config = dict(
    norm='rmsnorm',
    norm_eps=1e-05,
    init_std_up=0.0349,
    decay_shape='linear',
)
Each number is 500 + 25 x the weight over the matrix's rms, rounded and kept within 0 to 999. Layers, rows and columns count from 0. Numbers have three digits each.

# layer 5 attention key, 448x448, rms 0.101, rows 364-406, columns 0-63
441523567495527539532518447481470494533520486490478538459492506472531494496503501499508493554513492462473472505489449456501502508498493468456497516475523529505498471461493497506536486485499457
470448502537515473497507515483475488486484508489500484510483503519525506518523520491497520460495511500480481506464517489471494484473504509495476510476504531483496490485493508519519517476525474
497472506487515470505481545475487485462452485489512497528520513539520482530511517497531538474477505525526501490483519504486502535527453485478494536490439523529480477521515503496528507505501492
512490508506503508490464507525525501498478529505495545538519521550524477531495484471459445535497530519516519503510477515496480557492510506492511503491523515521500511482470501504510489464483487
519511477491533498473458504508504513506497494497513481519483476511493492519487478521516478505543451504506474483512520481511508503499506499528487496512530448516495552495541545491518474538478519
557512487526469532508463483546517493522487537510493420487484529486488497453459461489523488548499522527521495495487511498493507536511555520514524494537467451522505522431452492499533483557506504
474538511503484513535497471456496556491526493527489484495505444492495506508465482441524462507517483528498497484466520510496496497457507506463530466500503472506548481471538503497505511544464441
502518551540518480466442506523506526459505524505542493514521431521498526523482488524530541499482490491476444544526496514483477490487520480491493501504454450521513524506523486487508509484525538
474522496501493528478522481434466485534506504502501470522516511501490506530498524504488484521493497519495505500524463489515496505529521502534488517482474494502497476503554531530524473505493481
569502524486508468472488460479501486496500524482475535472522546504505478517487488477507473503492453518524476545531479498537510506529508540488510533490495517490529477476484447503521529511510476
516498439496491513503539499494503480510482480511492538486524519568512503510494502456536520528490501492493488518514515481512454505495478515483549509473496479488505525475471496519491504523475464
521489495470505492490521479482524452476557506531516543490567515486528497485480475454475438569463517501485534506482506463459553521451524520468480518523483451530573494454505515537469527487477461
467462469521484521515532507476499553506493498487480557558448503463500506496540502499492484413497520503503479517464558530503499489501499468532481519540496532488509503513509510548440512472559538
499510512492512518525502526511505476519546511515456482508446497484505525522503498511495491513519478505472476434510569467492509513497499509485475506492511525497498476491497532480502502504495465
541526504454522536507526460467490487489490522532518475475575539496528476490453475459529515544514524465504530484497445467487500527495532518435486502479492482514494460489511532518511521465471469
462472574510504478475529518498511544533493453529480488514476475515473519459523472511481511534509471544496482497527485520531516477490510459494459493502493533486501516508522522522445466500501481
499532466510480471450531519443472531472506423507502527535521483541515492503556553531467442449501493463483499517501536474518487458458473520503491493523556508524531515521496496485509498535565549
507501508538516530453529520514508477534489453494520515549501531506473480483491504495515508520490528524498504511507473505498514457508550495493525498497524506471490513531474502517508499497524490
510532501498494494507486497488483527432441477516467506464434495541466543534550539438564479449442519478480489521512538493506499505491483479503497480468489499540509452486494499487464522474468504
521526548519483501513523492525461512551456475512512533474542515501478506520491491501505460470487525509475489476536558520510517499506467495529494517476486477522511469528489531483489468497562533
501485494489521476518478497522527485511515495467491495485491467448495501545497501488473507497491456489498473488483499552515480487491509488483532532475499488480464515550523513489493539488509501
486525521470512476474479533467499528485516504480477512517551513509517510479494482500457470497492518509498502501505515515493497503482518491528516514495484505484523536488480492454497504496474508
501498530528468490473536505459505447489483492472496523537527491511471482511533502530501509472488504499471478476478552525491512548511515526477506523525468524502506519508491514481510488501541497
519487468497486526519522485530494481490508504545522570455521485502498521525469504529532491456514475491522463525437471532490533537524491467444507530521512511436442509481518475497525483516489469
452570442540523556510480506480503528483475505448497461485488521507475514532533568477541501516512533489562516465478434503480437476451432477450504483482487496470519478468472490500480529497494480
479480537502460455468501487443500517475536508492500536508544533501527505542520530524491517510483484518493500507491571504501488515513494518474496493533509526530523522495468510471486511529515507
529523470463504454524516494481475513450459494469513507505501463498496500527477486540491514527478489465483495484492482490498526498541448481504472538502518522481480484472488519459544502549504485
476476483495507490501499487502464502514527512494490517508507468473493509505491518502511491485476513497505489509534456519470518510516493465503521511505493523477491473493504457523506518442532469
507482482514464487555503531504523528503482510485505565479508465520489541507555506533491514520513511508472509487479511517537481502498496507491496463482507489539475490469453525498476518487481479
499483547474493527520516494486503461493474490498446538491508512468522455468434487502485477497496579520496555494479514520486509481473509493510497505523489505467489523512502512506518506458521545
521551523523504543498489506512487487488458528527472502503534519508485482508502492515526478482484502528521481501513572496479486498474492534500514489484477480515514494487487493496508492495501529
519517484504482463497509473544518540480505494499504538495498483527501524512494509484462533525508501494483493506512481523547510497513494527499488505509535492482474540469476514509507479485500527
487477522493516481513510516509523483535516474494492469509501522509511496556511501516493485496500528495517478515493504504507535487512521499504502496520487507492519481502488480516508475487494532
492480504503522510465492531506486501506494469508479472522502521518485464510543558457516455504487506507512511521513532489488520501435510515481520493523494519497477476561485482507504522508462503
486530505447475504489480479471482530532510506540515492508515468488498455449477481495484425490544503565458485457521439537545511475425469456516480507529494504464497514445514513519466515475531509
486481521509468508488522471504493458543457509491479508500451508479489493464478483495506469520500546502472496492470495520533494537478494465509497510521527495498488502494521500510495442503482518
541466438513465480523495487518560517433513526512501566475497474484500515551475499517457535458508505493508532522517455445541439488545539495465488499516548508473526500477495543484466546449489477
480519511509462465497488477514490464476468490518456525464494483508494500537524528480500515542499528498541524489507552514533505508497501508498546496444531460542468458531448512498531505512453529
557483426496533462513505506533532511489492533505502522501475466444540532498507549530461504497527499472499486494492449540505475492508507514489493510489510482475485539471505480493500522482529471
457516524500469464479522516480503509497486525486499536490484500482521490470511519464528486505479513528485511520511530530524422491482467489502499514468496456499536503480528505479522438503498530
511524563509506501455476530478497474485490493496501460532480496475532492522485472488488480515435503503503514537480511490518502498504525503542486473482514468528548482530542476524556515512519553
548461497507525550515500532492511488491522524522513501482524508455499535505477464501482448503458487496508506502506517468529518517508480495458490534537500529500500494507516485502509536522534499
492547524497479530495470498551507488548533517493487461545519504472464494486484508519498511503521458492520516517503511486494507498497502543512498481529494522515489507480493460476488462482482496
# layer 5 attention query, 448x448, rms 0.102, rows 365-407, columns 0-63
491482550480506519536503460474455575553526485470510499490498479461534503506528512527468483490510497502478496472483457522521503534511495501474502501489572473467484510482502508460489506521523504
501469491517465478524457510503533481533511532513486475458492485503530451495448498444459502508509530499554487504529537503535465516505514554497522511515479512529523470520506483479531498470454511
488488489513523480523512443537488490451474511479512532484450509509454504497528546550493542507542505529508518504447426476553498508478506471512482518505483452482491463495480565538502489473482514
504488529496482520501480471513467528514495472533525494482510492491483516449516520505484486501520517463446466492500515537484477478519511479486512521476491490492470505505520549512557501459531497
499505507432515526460508497503497513534475507426509491516547465539546473489418515433511471497527528513509503489536501473571477459516476495535509457467517491488487548530506472507464470444461464
533470525497494484498510495491451512526495450483493540484467481472531526503535510528521513471491451521494511501503528519512510506515459504486487503492509528461472535472504496478443519506491506
471511534552493506492501533477497492514487536528553528502593442507480545515483515480487469524522518451514483522510521469497519518521506495502488500517488482508535516531499549505492490425547499
494496503493526525516533446490492501510519500426470511474518487496506460538480495511479495482502521489500480513481476472497512552496492520525534531505493460462475492561459475504482477445497525
477485502502532467471490512467494494509465543526504549499512536513515490519501503533506507475535502512467490472485524523508519472510487507520476498505501470481448529489472506488483488461521522
514505437530553538485481481531489513471472483487509461534505549437507495494471454469481524486468504498456511476495495500504516462498537540491469499532443499488545506493560457495533494501521518
457478522484509467461482481446489473513516486531482476558502512483526497470486469488478507505491515518506480516483514449482506471489506509526461504518478508545509539527500473526493517492533497
491442491507471514535501493500504464498459501468456528518492484489492502478535483515475509479491555473521479510510549483483488485499490543539517485494463562511495537519505501531476498484488493
528502494523488488512515441551463486449476509561490507492516515496496509583508488505488465555528497447465488480488491479490478532486479481494497530472504507468506491485507510519504519542497495
527473517503578532501528458511533506515531516516472459479510490417513486502494483491556503556528440529469473475499450485520510454542489505505515470462487487489525493522513464509499558466489468
487499510504496497532486541542514503484478485515487465545485531532492487522526502510485512480544510483495475511516478513494468523493517449503510519485419526494526556503535447550479506517494485
494515479514471459468493530450510481479481460463518535479531499526488489463555535486500472524493547478509549519503471539493456512469489496538500497484467542533499522505456530527490504541476543
484489500526564485493525452550488543523510507510478490523483556454506515500485487518460536477481490515493476487492491531469512515515535523459495524510495491465507492508550534495493505482564478
558553538438474478498531476547479478498507455489497465490442503514458508568497473525496486511497511474462489514497498473516483467492479455514466508495521501482484490509500490468513499515493524
484537508533505496493530486524448484541519509488528440484528499499459455505480473501510530507520518505496491492537521504483543498500401494460468492484514514481464497499476524499487483465541481
493506500498495531488525522510499495497465514482509508506491508515512504496509510517499497479490518514511497516494513503485521496488501527505492488497475508527533496493503487515540502503468478
462470451507510552521524450543516512486513480522510464460493482516499478471487514526483562473507513488524513539555472489530508472544486514465493519496474484494490505481554523522544497515494520
507524508483475564501486517500526495513546487543482479508494497489524543523472529499510525519510481524522512513503486488493503517513478505523526503482522500495483463472520511517540472545493484
450491483504462471493515492472487500543499512518493544480506500486494545487480545505482524510509492519504510469512528506534528536509502506534522510512500468512493475497478490451519539525558446
459503487486515512516533517471493478423573497498480474524497508459505471509507504470508478449479506451447472478513526507507533487476490492517459533470468468481493467537507495551463468431420538
505499492485480495494508483502487511529477498521540548512503478518488490515495514520503486472486466492463507489502548484503505499496500494502489522512505503485489452465463491469493519510551477
496466514509477536504527473510470526523511487554513536518548485470505516438503465493500471545503502488471519528501510483467460506493516499501507508500507496481486502457521489495508542500539453
496512524500522501497475490482528493483472506478474534484492481489473494520489488500489532515482511533458537492497511510496516479540498501481503501474494511507495483486509492461505471507529487
521508544502502503534522480514498537496490480503505454506498491511522515498534480461492515536499532487502477506486481493489480508503503520507479499495501468480534480514556490536513489474515463
507486539495540514512546504534545464457498492458514516501552500521509494610530537525568485541460513451500505534490524525485563471482475450515470489475476499497487481527487555530501498449498482
484512496527498476507478533518492530471517545557505515486451488523468478466526532513517519507510494475500512503540482517516491484486504515478496466524512490479518485462506466499517533487501507
491517499537492490489532505487497503509534495483502500488479489507505507519496499501508496503500488508491508495508472490475516487522513467518504501490527480507505471487494525529479493475511483
447475500510470490480493494496510510496514467511501489496474491500505470473511515517457496500490495472505510473511495503495488509480505551497514499483508508496500482510476502486517479498501507
539519475509502468521491508519561528469499454485518456490431568530481396534427488449522464516451483485524528511533540492519548565534509427555552469537501460515555449505497502529494464521506469
477493556482529494509494470504505475558480498520498584499459473528498546450512515567482515513524494559444505512464502461468473500564438550460485492504506478458456481455477511443509461520553461
419504489454525528516493469497460479468550474521454461501528503506496476485490525487487490462470537505501519494533498508479494534493501495494508491439507536493482491555498447478503496538488489
510490509504503528552516444488494532475499504519467562489495467472502585486528539529493496525549522499489512532466478487481492474504501515531466484480516494489476506431504519507519551490519503
536522487519502510492508497436508516468487483518424501521488467477500545495466498507485515467521481537434504529447520467498479476438557509510484502477543476496475471471483512493509504516459477
458492499509488466511529508524499514486466510487527558534481509494532499512497559538478472464516543509490569507466478485495458519506525517453480479515527535472461503456421510556480499480511489
517467473491502498484530492474505440490513468533507501521506525534495493501485550497517503500490502494496508501493537484515495504480459477548493511493505468473467483475510520535523493526516558
536492497481521543492493465491448490468519497520505525485521503509539502512468516494518511535500502496488471508533506492496521448507516519480499498494468496485544469490489470504457541463480502
515486499537460500491514472496513467493532460497488511523542488480494523506502492483506467469489513518474519485504538494499475487505487524484459484490501488518467509473482480512475473526479518
484450501502475511513504505491507519478485479455495492503493524501510525511481490502536519494503514514471486486544505516537475499494508528488482486485524517481482520501461502486488469456493524
488537537475556490508503546498516503508525494540511518475463511526509514513475511521503462463512512481460499503503527482473513516548485503524434492501505433524503448473483496493457506476474511
# layer 5 attention value, 448x448, rms 0.0982, rows 320-383, columns 0-63
512435478501542551499517516558514490497525464501542536485513457525491508489487496497549481500452520465487484534525502479503504502467467472496487524458459485502465506484527495516490518475489491
472475527490498497511470533503532513521437515507483504500544491557481507504531551501489466479476492519453456492480492499503521482451494535485466546566491488512534506532510529483503501510540488
471472485508533493504533521522534521507523530504505495498470488502517524471481495491465476495518516470514488504488462467521482474515483519502506483517512494460491513506509505503413526512507421
514472520482518488483543529508472515464498565499470493510478522466544484506472526523483498478534500519517516507526523462497488476539512496473503486498490461538478497500495473498537485536482499
503519502495502522504506562472476487515504529466512491479504472497536466513575478546571503505495515512485468493520489491484455494484477519530481514469526503564492551545532490466481512489469520
463508575478488512443526470513528505489486498469454490463496519502499473495507517524541489544535514504501474492505488527495466479517526501492511471488530504550488527467521499509455495484499458
495508494504459511504504488457559485495531515510503507478467500512462503462519512490503517486506488497486521540460500518474452485486487489534507512500536485522522533522476496474509528489501456
457540511512499512508504520524516491516516513492528528510486533517532509463527546504540484481490515481517516538538477482519483521509534493528502531524514538528496503508545478505509470477536488
509476504524534482497491504478461515541492503503469509475475531519482471506493473492510499515429462491488508464492491480515520465511476524481518556511484476494520516471531512485503443489455487
453513480553471451517486495558537520505449482495503492544513476512498515505483474478499483492477471536483439492522533517482540522506522512471489521486493495489500502484543516480470460540504428
516513502534512481455479503484504527530477512517477516484516501530498550559479502446466496532536561517499500500465459499477474478454498486429482524546566478555512488486513515489492483520518526
480497511488502502519529471503457532471524509457512489478461482486488533467546523452466536488520494522522565520474445500491475493482460454507508507511489515537473510501493494490525488521489518
516514501472498494502466513516485516478523521507510463520543498543512505496495541528534517516470502514530490494530526524512474472516523492504527451514514493494515478479467500515500497537511541
537495487508511497404529485515502517452538536475500498433507469475516527505524454470529487475485505506501497564501516458512498496514525437475462446479508502496487535491511481483494522485494538
499523500540519516523476497478507497487508461473524505534452520524528513514476447544456479508442515505479502536496465516529538511489533502515482471521526496511482482487487506482530484506509523
454463472474484522483499532492531533488482470503506473515449474508531502511533486473552498504517510477549507475457528543474526475553506542491503563492501552468504491515488505535480523508499502
550462420497502543450505484516487506475501482488532526497506528541473495539489517477495492471491495503460491495491489529501498520517509480497502497502508521539509484441476519505489513496517483
492493489465489528496459482543490517540450481480443515527470529504529483510468509511471506478490501458493515500488492444463496491486488504473484492479494474538511435485499468451523446478477495
514482480542479500448503501460501466480478452536490488532496486450515548453501476531458513452496547487451510521454493481504544480466496479468519462482469525530527454513534527533503465503470454
528485520533473503474528516482510471477463478508573494456543547521483477492486491519438468519497517478478519527481496447498578521491505528481531506497541502527494485523483509545501530482489513
493487516483483537502500478439531478500488498503546468466490510527465543550497505435511517486535519503479513502477509472549504493486513519414521459526487492481471487493491467507528502521513487
538482501526491492501553453502482538476509475500493489483509509487480451490491505520539424500510457469520466504503532508508489507537532489517479498521509495498494460507528528508497472514476506
464535480514461485489546481524495502470464503464508521495512510484478511493462453502520543515491524500514488544519504457520502514569495516565503435470514491509498504489513513493485488466523506
510454511481516500501506544510513529511472510509508547477562534526479480500534508516497462487505522476521499479480492527512485445484511484445535483497510458496501489447521455509461518513503542
536504524514515524498457450505541515510508482505534516429513522530493490510489492459468528530469496498507496477451557554421511512506544511487485513491448497472499520504504474509469440495490514
503542531555466543464493493514556495502504547535497475431505469533481454489495500512467499518479543514487531518496487496521503492451521526492483522526479484550501556526508511528487450461530503
464491463516460517539431512509549476505481488492507512464460495504520496455513518532527516458515482477466511469491471466468473544541528478483527512474497499527477521496514486570508529480521463
477485497505501534483487460517514501541475467472517525518529539493526466505486545492497471461505533485509484513489474501542492470509539518523502546520493491526507517525482503515543481541530526
495520539470527481512523504500475457507550540487480490536471511483516555460522508498499559495546527497531517517498505532477494507547490502508487519448511495505473492463457489481491523496468505
431487433535551503537511500500483481555488564544493536458477493489510442468492491495464481503489528451468507539427511494471491521505490510531529457496505505519505505501513478493539442489495543
531471508477482493499474503475482449511495481535533431522481511503511503513541502523513511470487504528482518499487488490542501500494494469454502486509508517530515498469516527521493454477511474
440513465560531559491492522488527458487473523529526506491486465497522481473552503491465489525475509497502515482502490509505485499490498537499474505506510481483520501442482498482477476461520510
527391497504512482483472483473532486496478493537529487514418477482482482513475479483507525540478472474498517506556461526507515508520519522478498513503517473518457498490501457465520494501492513
460545517492542543489485470469502515487520497497511430494500491477514487528508531503439485504494526491467512528524512482482484493499452492534472499503513516510516469470521473504450507540566508
482479501524471453480503538534510481499491509458461528511479530497473487543459493456511504472500499494507530533483467478542459504521516499498468530487485565465542490515501498488483509512520510
487461517451492524470473494476503499483499509494505513480514507459523519501543522511473523505519529506501499488519505454463448520504470516484465488534480468511479472490509499481518520520521500
437558509483467489518514458492490481522496502573477507473505453477464519499483475514479523498493516454489533509490452483469540537499514488545491448459502474528515482526514507507480523472501473
513513558498523512544470499506488477516506478498485509470489484508533530494531517549496531521520475472479541518525500530470496483509491550444504523527527478482532474475504510494552508536476498
513521538548490529496471475486502532516539483526495531497473521498507501521508488512542514484480467479460530534447488537469480533481507537464529529533530478488527483499527500536457486511515500
471544528518481474487486455519526475508502463489489504538481482505457518527505562474469479506478519487494493450565521483507490507485500488519497536490532533514472504454503497491563530485498532
479477538494495511521472440521509521503492509506584496501478469510519546487525507538532482450424478492460492463497536493496481487535488499526432479497483489504525494533501540487562486474492499
554484517497501505490502476509441493480465512504500480465511501502570537492555522518472499473547499482527503533501477498471489520449500477510487487471482523470469493518489531465511474506468484
509524474471484477510497509476477516496500524482528468496431520495457506475481463523493444556501505522454484529501519482516487451466488497496502482533482499551502503518532489529477463524525512
499482486486518490470548520496455487486512483520478479457461527475505489478554515499479545483538498502496484516523502476455493497520486461517623489497523464492503523509527499494535496493523509
464475529517482465498513492452497513452486523500547519502541481488501453499490488512489542505539558482513526458513528506518520519478467514533460541496493520497481538512512525495512535501489495
505510468549527442562537574506474494475477516520476513533505457489490485527522495474529526508491504518481506483545506531498556500486444480501454489530511495471513495463510517475479524473509533
523449520519504542458463434488523476480526498497519524519471546525513536515503502468535526498531494488548536483484508471510512513487488545514478512543536462504509508500493515515468481500468512
491513472472468536520517466467463517504536533522532543498464507487489474519518510490542511503528501490502482469539499464485519488461469521503487516498543488488489510466455500495525475449461500
477490531454475477499537502482493517510463500517469518553491497519495511494476515499483416538551478493565471482489472498481458476463513460485494457494523514474492492491507505526488535517521568
468476481495491466495524502545486501507509485479440505478513500471482454522505458542537527500493535551519472539437526516469488506548516500478558516489509512522482527463522483511498451487545535
464492497524501494497479495540495458496499438569527526470493496486436535526457530505498508531504507481491483495516477492501490487527453516435514523469497490480535527520525452516511502493494513
475514492509510488469499499540542497513503514513437491482463544545512488448536503526499485470471481497481506530539510472506497510511468537501477551501527496433514527464501458453474562510477540
521486466473511530560526490495504515545512490513445473478517522491528496490454493539494481474458482510547470489543542555492439486447497500494449536504486527507525529498498490509523477465506487
454533560527517458502523505534487522493466510531497512498501477454481587524497485455461494487543490488520483478503518513513490487512479510547510495482469511521464495506467467504480464490523507
488449578493486473520519492473544503513483487462502504529548549513485528494503490482493490467527512525505498517493503510552479498513575536521491506472476484447537459487497494476504541508552502
490465507520529485504494522492456498519506503508490510468529592511471485462546501526468482513506505487513495481504520497543516559518483564484464512489439473552517479483496534506486493465513506
488458517528502461502524506551479486494469506537478488468489509475496479484470536513465470505468497497522566543528443497472558513539515522491518473538458533515535482484520532492474515484430489
499465514471511540520546544516478542535511496512510484483508465490486521526494503529440530480514460479474499494541519475532516519482493510508518490494472510523502491546493436511469447490496544
509474516465484504474473454505495506478520540484493497510522534493510507508502505459500516462523520516471457507496512472501513509478420501487505446511500506488460491489534501482475486496551481
479468477530472541519500491538515479480498510488494500496508496480594486445485491455503500495569512520484518552454535541510472491529496528448507504521430469502505496487492500543471476487514472
484507502533486468515485484470535528469471514493487515505467492451481503474516512518477526527544530441549517458448503533482472537494438474504515507522496470463528474514499508539497455503475471
502507532531495527505514461463486485506489526495495485488504500513536540501507540536432546468493485456476522539508499484509530476496511515491488517517499498493529506486463555474504479527516459
514487521481478488473541502510495484520516503528505478459505557441561522492498550501535475532502521510522522482512531517479484468475537553489512440493492520491494504530504474532490551512502489
501535499536493498505514466498498497493542509506493498527467498527513517489544514491428473470436527529518556466528531508499474491483534486496551509504483449468459516547437494536474492495494500
# layer 5 attention output (transposed), 448x448, rms 0.081, rows 320-383, columns 0-63
489434510509530500523475539495508493464491511516484509531465530485522429506487524493555470512484520467504471519481472465506513515506528469545485488515452496514503464501471467498480492533443465
470519502505505489479487551515523490544523502468478507500549495477551497483497553470475459491487448500513461437481458546470520481488485541523485495532521495515475513507527498518542481484542500
494540449477588515475495455520491481471541572521501497503482493536512503481485533507537484484510480481509518469519488488454469525506496478475520470497488439519459529475480486521425502493515457
528482439485484468503544475492488502467503485458470479498504518481530452479508465501505492537497525458560464452502520476500483515478506473510492507511483466499521503480481533519485513544532527
505491529494504499550504539477512530489507527463498501480474487493536553527554531559483504464508551451501493471522540556473466538547511514493547484475547501504532502485546517472494467516489503
465515503488476447458559469530470486526505501470486445506508489483494509490462496506509495514520547506489473453493521493508502522478506484489481488472497526520523512471560498489455507496532472
490505523477516473501530528488513490494481493476496473499438442441506421498484541492473506466513481546500514531502492543489556466515497471555503520510488485498504512495503547506509520486510485
468507522493492515516541470543481476515542480486549475525520502504486506521520473505541509517491536510485454522529556523525509510542499526481526492485509512559500503488461496503533475543493485
481473501522501531468511509516482534471535497521445527511505492490507514536494505489492483507459452470542490499540455525448510518479504456502506507501484474500568518450558529507490472475438501
530488532522485511495503490501532494496460511509509555491520466460495500536475510500509535495470514481500508463518509527487511478506525518481510509481460522494537444518532541504495488527532480
461493489527477479492480491507485446516517511473485500517488501539500484555469496484529500550486527478480464463481418498479470486527547500489506527499522506491466540502485508511535502498488489
505552459480498516458516456506533512536530489463476511539427509544503475518471510468466467478482522503529481473469462479489499474486529529492492437468494509548469457541523454477514469513514475
501439461469480496495515495517478494540492478523481422503494505464517499478480521543464492474477495529514481561554500556517519502522520511519481535517499486471534520481458511510514445496530526
549483499540531505497482458480511506540526487512511482474525531484509499536525489504477509522495507531544490527488448534459495489521541460497465471491487466508463449505509457486547535505484516
513520457486527515482480520467508484490475549538514482482447516475497495482463448539480512502458461506457488491487396517532513518458526437543473502530516493483488509481521496474497506480486535
464475514452559493492460510485498472495558465526458514464429491498523492464490481499490502468510480495484494505505556499538508502531465482517487497557465498508528467499518492480460550489485493
542491456540528497499491465500496507509480510543477515522476475499484509524554463484505476497523529559462473499518512476470481532470499489503512503470470450491483520476499515507523490512464496
495490550511538531476477494509471505494523516492459580489487514540549521490512477528492517460451491510510543510479576492482523494506494512452435515484486476570461447508513526518508533475499485
515510481524469466535447485461479478505487484501486525506535481485512559502517470470467492474482520513504517478483452499477515472520514446466506497479502498485553544531491534524487485516526523
522523497526501479503531578505495480465518450528452522495504510477465471468495445479447535506500526472488544502458523536513503470495513540460501505559537542550464501501540491544491541497498515
514524485463481533507514478472495462501492502474480526514512531515452480526502477551516487516558527463492543502494502535474535518486469493427463531477512489449472483488530489490484473539501487
570500501504500489491500479508487480517495480452475436508532489468480508510500520493452471489520474466483468483451520540478503491488509480480504511474486478499470477493505516520506530476493520
501490469534507532528528482531522506486465520491512481468596518515473473512495511546500487556499471522524470535538465474476492532527513545564529465498478507522494486549519492503432450478479446
534492478466428491501508502511495468477501471435496508499534460453533508510506487551516499521509472555511493502453484529508467468539489504503488505541530495478520510512488510478475515490494510
498524486482432522507492489556492523513480473486466520458526507478422473524500483492497527488506500510490554496458526530496458555495523491513469511519525518524512476495539487551514485516464489
498487500524507487487496528519519534539468487510497466472492504514518483517520492503499485526452479501518482476496459554547544472472531499491508528451519467461518502491514485472479467493529491
497451512502493471518480509509504486481479490561503556513468446525491532470496472480487512456514521494471576499474430520497480527525528508512527511464547545493491491555522498503500507496488513
545515491465511478464459468505499512509502521491514478536512527492500462522486536461474506509534487544454524535511457508486509481483487491473509495544458468528543468524422478488515463506466528
508516493475500478501536519485525482548536518532448528472483514527517524469495489486496515494518523506475487521492490485493523485510466521495489490466506508563499468473507483497468500489521490
480563457490542530472521528494503497511513498517509517491506515519540492511555501506526473465524540495490528531475505558500518524481498486559536488472462510505538528499513505470528498515507538
548456517520478522541486498524501500497490498471505429515482496508507523527504452543546512440511510497513509524483508467496492471496508484478485494547485519484512484465458540514481502493493497
449484527535500494524491512541521499484527457528527538548512478494514491504522531516504518483501559516510574524579437474494493503467480549480491476508473496491552526480556489494428520539488517
515451508483491568541502516490542517509505476544480505534422503513524458455547532512502502533455512501498496533482540506491522487487459501484484473494506507523463479488497501501500508514525523
526506520528507514510500506501528498518525520476490456456472526514488508585477537499526492541502558514476522523550580509549514484535527522518491483476515552529513497470490484497463522444530508
484450481538475543489494520503525499491510529502430505542525513474512522476477500523515465494437525489476496523560454436492504497528506521557507503501498520503492492499452459524434519476533494
430543517489502507517469512494506549514447487459501463514461506504462527465478497515486514555539464490480522538494501494485481481466440503472487491530506457489482499531526520496506446488534460
470498538505491476538496499464510517486463482519521504511480515496517513495501468516516484517468526542508517558437452491471508490530489534531497518415523467529476516492521493491440505487504502
500505456494499516519520509517522458480565466524501463473469496526509504481528512533491563494499481471481531504469586516499490504527527471491481509549534524485502513521526536506538495505507504
499529537557516545478497520514469515513530509511497531508489486523448481504496495479560499515522505481467460486499503518479510513435496518506513482502487496459466525496521507520488484501506485
510510548506460493521513481508470532442529485465540499505481480508498484488510515515552472547476483535505509512534406489515516488500525531503515503514500532532456481506527510483505489501500545
508454508498519478478506461494524499494476503528521512474455459492484542517500497518481523470456462542470516481522483466460508485483477524509487462489494486506528522526459468511502504474426485
489506480476542533504521484478478496477504484542468492494492470510503500490532505517485536536530487448508472491441457534486448485499470473482490469475499528512484529519428535497478525485525505
488530520456476535493487487478493501537505533494501503484502526505487491536489518466529502470534527524466508471503576550518461452507490529498486486498499477505471474518550512488512464522493495
501509523477533500518488539549477497465528482478467507523520501554452519492547556500521518508439478463466507483471530489452533483484476499521499458475493475493471546491449483506483451535494474
519512536528531459500510510464495517473493530522505520510568515494502507537484473468492492492548518477501539524517612517499501491478520487510467505507500481481469513495504544524525547504482512
454498472509526477522442572530486492439448515506494496501471485432482482535519494498491545464517509479502490430535482489521480496513494528424464540463491478535545449466490521532464524478519524
480517540493444544495457488510487484466497523507505556543496487525488541463505492516520490513509474472492563489501469498509503467523460481500507520501481527477491508474468459508532518515499506
509473474474498519476444549542490446442498546530526505478474573507469513486485526465553513532550479470496509568549412465460476490497507497458457538505525488460437482485470524521558473505507512
486489468490507497489484447495485505498540488483517489509507481483501490500506500505457465569506495505529508501472489536529504433504544522541547460525513523482510471477532515505509520518512496
507465483472510475477508468495481469515524514461514540533501521472523455570478525529505457498469558515528491493474470491469487508505483499530484513521493489497544465455522479508559486523507502
461506506521472468459446476509477571479537511548474487492476512541503511501532473529465533434511517524470485511481510503520531523477473524489491526515458503492495482484505514477483460492471466
470494544516466468499501515497492514507539531491495509426429514517505503489509484535495496524517488460489464513495509477511480509546520504550475501463542513453501467452475507496524493486520495
492489497461472504533529514518526475489504507544591505500486497475514511503477509499559432521535492494523475477515602507497463440433453489498506521473562485470490498477502487474503512502497508
472506593490515489520474518492500509512482503528537494494542460425453527532495470509468538528509474543514497527485554467500537478472557510504473504488538470518506488522517520475494523504489498
455502486480498495474521477471490461508522525452498526536498510480491506522494511511483495488498485506545499520523507499508519479468530462450465522503471502490520502517485496469465553445515494
463501462506493525536473465505511528532490497460549502452555508500529471530509482491478500490501522485472525510451485524501539504500513510511501536540506495519531445454477466457524566469514553
468523508505496509487486459537461482488509496541472469490483534540516448517487501519486488485486573489514540493515448478511530497472459532486490512499499510503541484479527561510511499519507449
491527492511528472498510518506458484517521495499501537501501453505468448543502514542494509508451520562462505522544552545490483523510466502481478473497512480460523496479522464491460523509495519
473473476448492501497512485555492496478493499506492459536521504533537530482457449507512435517504493493484535491479440442495484466530483484505485456480516537493554476509536524491435548528533486
465512472530501545476530535524487465492531490523505511453533426489493493490508536511496507495554588487500503531510491490495489503530476458469525515506490554523482474508489511564487498504501464
481481477459493491513495521483521523497520506488519484473525512415440531513524541501504519522496512538491517573512421482482469539546524541523471508502463492503544489474479496496475458525510472
475519478540486504494472491484487470500498524504507506492429524442476498475424463512518466539487499490473531537485529475479523480521470522490461522494479480515501486525510513516542513512503496
517506510458501492468555516466477511532547503511481520505528553479493516497526484520528522538460457483529480539465537495512510484499520478477529481489484536504495512537496494495434492517501500
497491508512498522519482454541530490497535536490518523487560510527477544535505527484498505495472537516534538534522509521507475520482522514429502496502491513462475502543463493508500520520495491